python train.py --num_hidden_layers=14 --vocab_size=4096 --norm="layernorm" --norm_place="pre" --lr_head=0.00551 --decay_fraction=1.0 --batch_tokens=32768 --max_seq_len=128
Each number is 50 + 15 x the weight over the matrix's rms, rounded and kept within 0 to 99. Layers, rows and columns count from 0.

# layer 2 attention query, 256x256, rms 0.0473, rows 0-50, columns 192-255
22 42 63 49 63 55 71 50 52 35 46 59 38 47 47 29 37 46 57 23 61 35 46 48 52 48 57 95 44 69 44 55 49 37 76 63 55 59 69 46 33 67 41 71 71 67 52 64 32 57 66 53 19 81 55 32 53 46 53 32 41 36 29 46
42 41 63 32 46 43 43 55 47 52 65 43 56 79 39 38 32 43 44 37 49 50 44 48 49 59 56 64 55 68 58 76 39 72 62 65 55 56 45 68 73 48 50 55 28 47 28 47 48 49 49 55 20 21 32 45 35 57 67 35 37 43 65 58
36 28 63 73 63 39 59 44 69 39 75 53 54 50 56 68 59 41 32 46 43 37 56 30 54 25 66 45 59 42 50 33 61 52 32 38 62 56 40 47 59 63 54 44 58 49 30 40 52 31 33 81 51 65 59 20 57 58 40 48 75 70 45 49
47 38 46 83 54 67 57 46 51 63 57 36 25 62 38 31 45 63 58 59 54 35 38 53 43 61 59 65 46 41 34 48 42 56 35 64 51 52 31 47 49 43 53 63 51 48 48 38 67 53 54 53 50 60 55 55 54 49 64 57 46 47 60 46
36 54 33 49 41 46 54 54 53 35 47 51 41 48 61 63 44 42 16 55 52 21 50 35 49 53 42 60 55 50 53 59 39 48 44 59 35 74 58 61 53 55 67 58 33 59 36 64 37 55 55 51 58 65 57 44 68 54 44 31 58 53 46 30
62 63 56 28 74 58 62 55 73 49 44 82 58 55 41 32 61 37 61 38 41 71 55 43 39 44 57 56 66 33 72 33 30 76 58 58 49 53 67 42 62 59 31 49 44 48 30 49 52 58 44 62 59 24 34 64 64 25 70 50 48 39 41 54
43 46 64 42 60 46 63 48 52 44 37 56 53 61 57 65 60 68 58 50 48 45 43 58 40 84 64 50 36 56 29 53 44 38 68 50 34 64 38 52 37 68 24 47 58 57 40 38 59 42 65 41 38 36 58 63 63 59 54 30 42 53 48 39
68 64 75 47 50 44 44 56 45 45 27 45 70 31 33 53 58 44 44 70 56 77 55 56 54 58 78 47 59 43 59 45 54 68 43 63 86 58 68 32 50 61 51 49 84 50 52 65 47 40 40 52 45 73 59 40 46 43 62 40 44 63 46 53
58 63 46 42 67 44 58 61 43 55 55 45 58 20 50 55 44 58 43 50 62 57 44 55 58 55 47 50 27 34 48 48 28 70 53 43 35 57 34 43 33 70 47 36 52 49 60 52 54 51 55 48 41 54 40 43 45 49 40 49 30 34 39 46
59 35 37 39 42 36 47 60 31 64 66 58 37 47 62 44 63 52 49 60 17 34 60 36 53 50 60 62 80 78 32 59 58 61 44 37 40 59 51 62 83 54 58 58 48 43 46 50 52 71 53 45 37 53 53 61 35 40 36 37 21 67 49 52
52 59 51 59 51 58 37 55 45 56 71 43 52 43 41 62 41 43 48 54 69 25 54 43 42 57 70 59 58 28 38 30 28 56 46 36 49 60 60 56 36 69 52 41 72 35 79 48 43 30 57 72 45 29 51 65 54 64 34 48 56 33 60 52
18 20 44 59 40 62 41 39 61 53 37 37 40 37 43 37 58 73 38 25 28 64 36 34 37 48 59 57 43 50 49 41 49 40 59 48 56 45 51 78 52 42 79 75 55 43 58 54 71 66 65 53 45 49 61 64 59 50 55 45 44 48 64 58
53 52 57 39 62 70 44 28 48 54 46 53 48 49 78 45 51 54 48 37 48 59 76 71 42 48 43 31 65 51 45 73 71 48 40 51 65 56 37 46 82 49 76 68 38 65 46 53 57 36 66 53 46 56 56 53 55 60 59 41 57 52 50 56
50 48 52 48 48 32 59 61 55 70 55 43 40 66 54 69 52 32 53 63 60 52 42 52 53 44 36 31 41 35 51 35 60 42 31 35 53 57 44 47 62 39 56 35 72 73 59 60 61 41 29 43 37 56 42 43 57 48 51 45 53 45 66 37
51 53 42 40 31 47 43 39 56 66 71 42 33 51 53 44 64 44 65 35 46 50 64 48 42 37 72 53 37 38 61 28 64 33 30 57 28 47 47 33 49 64 61 59 32 46 55 47 58 75 46 60 52 59 39 44 63 68 49 59 58 52 63 64
43 35 45 47 48 59 55 37 72 42 45 49 38 77 55 43 55 41 38 40 47 66 31 57 61 39 59 53 55 48 58 28 51 43 54 58 53 40 79 41 70 30 51 39 56 33 41 54 59 60 44 39 32 44 38 43 46 66 44 59 70 48 22 37
68 50 32 46 52 47 72 77 25 33 69 61 73 35 56 41 42 47 47 51 36 58 50 55 57 68 65 43 32 52 59 60 47 39 22 59 48 61 74 47 53 45 32 61 79 45 44 51 32 30 75 53 45 51 53 43 60 46 43 41 37 51 34 61
19 44 39 19 59 42 38 54 67 43 41 57 40 42 50 43 60 65 63 45 44 43 37 65 45 48 51 47 45 35 40 53 39 29 53 27 37 34 51 41 55 71 41 26 48 47 47 22 48 40 54 63 32 49 54 60 69 32 59 42 57 67 33 54
51 47 48 52 46 59 68 48 51 52 49 36 52 74 36 49 51 43 46 54 46 61 58 56 55 57 76 57 52 63 37 68 45 53 40 44 52 39 53 45 54 57 53 46 49 42 57 23 62 48 64 65 47 54 78 47 41 52 54 40 36 42 56 68
70 69 47 49 54 52 32 54 45 77 58 26 45 67 42 72 50 66 34 59 29 49 54 28 59 48 45 45 34 65 45 25 68 52 70 46 48 47 44 63 57 55 43 48 21 42 43 58 47 56 45 58 47 62 65 42 52 57 51 56 49 57 68 64
47 62 46 37 47 52 44 41 70 44 60 36 40 57 33 43 48 57 41 38 38 41 52 38 58 78 24 39 53 55 67 38 35 41 57 46 38 42 52 42 41 65 75 60 37 56 38 51 47 46 56 50 40 40 43 61 50 49 45 51 64 69 58 47
77 39 38 67 51 53 36 52 58 46 57 41 49 45 62 54 56 48 48 46 38 36 77 32 43 49 50 57 41 46 71 85 56 61 34 50 47 57 40 32 48 71 54 55 30 61 46 62 47 51 62 60 29 60 44 69 62 62 24 67 48 60 45 27
57 42 38 25 64 45 50 72 59 30 58 60 61 64 65 43 58 39 32 04 62 57 59 66 47 31 59 34 58 50 29 58 31 34 68 48 57 52 53 47 64 66 44 66 47 53 37 36 55 35 27 53 46 33 41 45 50 25 79 40 48 68 55 88
62 55 53 29 56 37 49 70 81 48 48 54 50 65 41 58 33 57 41 48 59 62 43 44 36 42 63 65 66 43 45 57 63 41 55 24 46 42 51 39 44 37 41 59 67 70 42 49 55 59 30 49 62 35 44 45 81 54 40 56 59 54 50 73
32 50 33 70 63 52 42 59 79 54 53 99 34 68 28 46 43 60 54 39 56 62 43 60 43 70 65 63 60 51 59 29 63 65 70 66 41 60 60 42 37 55 48 53 51 40 49 36 75 49 58 52 48 41 21 37 72 23 60 53 54 53 48 61
48 45 68 64 67 38 43 51 39 44 44 61 67 34 48 43 43 56 66 48 78 50 54 50 65 35 43 48 67 81 46 51 62 48 58 60 59 50 58 44 39 73 39 47 43 23 59 59 55 35 79 44 34 29 60 32 59 58 28 40 32 62 33 47
48 43 62 36 44 67 50 46 39 65 13 52 60 73 79 52 25 46 52 59 60 52 40 39 71 46 38 63 30 59 44 39 61 41 40 60 45 61 42 52 52 46 57 44 64 50 44 50 55 59 35 58 46 62 45 60 56 46 61 47 54 54 29 71
53 55 40 61 43 60 32 64 51 57 75 17 52 44 45 41 51 66 34 35 44 45 58 48 58 38 47 21 62 45 63 32 40 28 49 48 39 53 59 67 59 53 57 51 53 32 50 25 47 46 46 38 73 68 56 58 58 38 48 42 70 45 83 56
58 30 50 58 33 64 61 55 32 55 75 40 34 41 56 68 55 35 43 56 57 36 55 47 48 18 40 59 51 62 60 31 64 58 56 70 65 74 47 57 36 59 54 55 40 43 38 35 44 48 71 55 64 62 36 38 63 61 57 34 57 55 67 43
43 66 43 50 47 64 65 61 55 50 33 56 50 75 36 46 73 60 46 52 67 56 40 46 36 75 48 64 57 30 33 63 28 72 69 43 45 34 55 50 29 30 44 35 46 79 53 59 44 66 31 41 51 45 15 57 58 39 52 61 45 55 22 68
75 56 56 63 47 50 51 46 55 58 63 53 50 51 78 57 39 32 64 49 43 44 56 41 49 53 43 38 55 38 56 48 40 27 47 49 38 19 62 76 59 40 58 53 19 39 75 32 57 40 36 58 55 24 67 34 41 52 35 25 46 61 28 75
65 45 68 66 53 47 42 51 41 37 42 40 56 43 43 52 46 39 54 53 67 38 47 30 45 28 25 64 63 57 43 70 56 45 59 36 50 73 48 54 49 23 26 61 57 51 65 48 62 55 44 40 54 46 60 35 37 43 40 58 52 65 32 79
26 60 51 63 43 40 24 60 62 53 43 44 47 41 39 40 48 46 47 20 63 75 45 25 79 58 53 44 54 44 38 46 60 65 45 65 21 46 54 58 64 63 55 67 48 42 14 45 63 49 60 57 31 68 63 36 41 38 34 60 61 58 38 63
67 31 72 69 46 51 41 56 53 65 27 48 44 31 39 41 51 46 61 47 60 57 45 60 40 63 54 75 45 68 52 48 44 34 49 48 54 76 60 55 74 52 61 58 38 63 76 31 36 38 44 43 62 48 30 30 37 63 55 49 56 59 34 46
34 42 35 70 56 72 49 41 59 49 32 60 56 37 38 54 46 51 27 53 57 39 62 50 37 39 47 62 23 57 34 58 72 20 45 38 47 61 56 72 56 46 50 67 54 55 59 66 27 47 57 38 57 52 66 36 43 48 52 50 51 58 51 60
49 47 78 33 53 38 53 66 47 31 31 74 57 50 50 53 63 39 65 64 65 62 46 66 49 54 61 55 40 65 50 59 62 47 62 62 61 65 65 45 47 55 48 44 46 59 54 44 30 36 43 51 31 38 59 61 41 46 61 58 58 64 33 48
32 52 61 63 38 59 39 44 54 47 43 51 23 42 66 53 30 34 38 72 47 56 53 58 66 50 67 45 52 63 18 64 44 41 52 50 41 51 50 60 65 64 54 61 53 67 45 54 65 48 30 49 28 70 47 42 55 43 44 48 65 31 56 32
42 51 50 56 61 54 46 34 60 46 38 42 56 58 65 50 48 67 25 46 74 66 43 81 53 56 52 53 22 56 50 37 71 48 35 27 37 35 65 59 34 48 41 17 65 53 23 43 52 33 50 35 69 27 65 60 58 35 46 52 38 39 59 46
25 44 45 46 51 48 53 51 42 58 59 55 52 44 47 51 48 48 54 42 43 32 61 40 55 67 50 44 42 42 45 54 47 37 35 59 53 64 61 72 51 61 48 62 60 34 57 53 42 65 45 43 20 54 42 60 48 57 51 38 56 51 56 52
59 59 43 46 69 58 48 40 37 67 50 52 52 35 66 51 48 44 49 50 38 57 42 52 47 61 67 45 43 49 36 54 42 41 44 48 39 30 59 53 36 72 40 41 51 52 56 72 37 18 64 35 37 46 35 64 16 52 42 68 44 34 39 47
38 50 50 45 44 38 68 47 37 48 48 57 50 53 52 48 47 66 39 26 45 37 36 71 25 33 43 45 60 50 37 45 66 43 28 58 60 55 47 34 58 35 58 58 46 45 37 58 56 54 46 46 65 36 57 55 37 43 37 65 68 40 61 53
70 61 61 40 45 61 47 65 27 52 66 67 48 63 47 75 53 52 42 52 54 73 40 65 40 43 35 42 29 35 52 29 20 70 55 66 47 27 37 52 66 64 61 24 49 47 39 70 50 61 54 40 41 49 39 50 70 54 51 60 46 69 32 63
36 44 26 57 41 60 39 52 52 61 51 43 23 49 71 61 40 39 38 53 52 58 56 58 69 48 57 46 27 41 36 62 64 64 59 45 38 45 54 45 36 55 49 61 36 46 50 38 37 68 42 28 40 36 82 50 69 49 66 48 27 40 50 58
56 43 54 50 51 51 61 75 56 38 49 34 64 69 36 46 65 33 59 59 45 49 53 29 68 38 40 62 47 61 41 47 66 63 44 46 46 20 47 52 52 55 87 50 48 46 42 43 30 52 61 58 41 43 45 62 33 54 76 54 59 58 43 65
46 58 44 55 57 50 36 76 62 44 29 40 24 49 37 47 68 67 41 40 72 49 50 65 43 70 50 62 65 34 39 37 49 56 51 60 59 28 56 63 51 49 50 53 62 54 49 55 39 32 55 19 68 22 41 60 65 22 56 47 63 76 28 21
69 59 45 47 22 33 58 50 63 54 39 45 55 37 57 57 40 57 45 45 40 47 51 47 38 79 61 47 25 45 41 54 52 67 37 51 49 64 70 59 63 71 42 49 40 73 54 50 47 68 50 63 42 53 31 49 28 83 68 58 51 33 49 42
76 63 60 52 59 61 47 45 53 58 31 61 35 47 36 49 50 23 50 53 19 32 63 61 52 42 96 40 54 54 56 52 77 41 75 57 47 61 43 57 68 22 59 51 51 50 66 70 46 49 44 61 58 70 59 33 52 60 59 64 69 54 66 34
57 55 42 34 58 27 51 42 59 43 53 37 32 42 29 37 34 41 49 59 62 64 37 67 49 60 45 59 61 41 70 41 27 53 58 64 49 33 53 47 62 53 54 31 41 68 34 72 55 62 21 39 40 11 42 80 35 30 46 47 41 52 57 33
20 70 55 48 57 19 51 38 35 53 53 56 69 52 52 54 51 30 49 72 43 67 44 61 44 64 52 60 44 42 43 50 52 45 63 60 50 46 50 51 50 57 46 52 31 26 50 46 42 57 57 35 53 78 60 55 28 57 55 45 46 60 41 36
55 56 53 48 55 38 52 50 53 52 39 58 57 40 59 60 48 49 69 66 75 77 28 52 43 38 58 51 52 43 58 34 47 64 52 43 56 66 67 58 42 58 67 78 44 51 62 51 45 35 46 57 39 38 52 67 57 49 49 49 58 55 29 44
62 43 46 73 34 36 67 72 67 71 28 33 67 29 62 71 42 54 57 41 40 48 59 63 53 64 37 55 57 38 64 45 55 52 36 55 38 55 30 65 49 36 45 60 55 45 43 30 60 39 60 69 48 78 56 61 64 51 49 65 48 57 54 41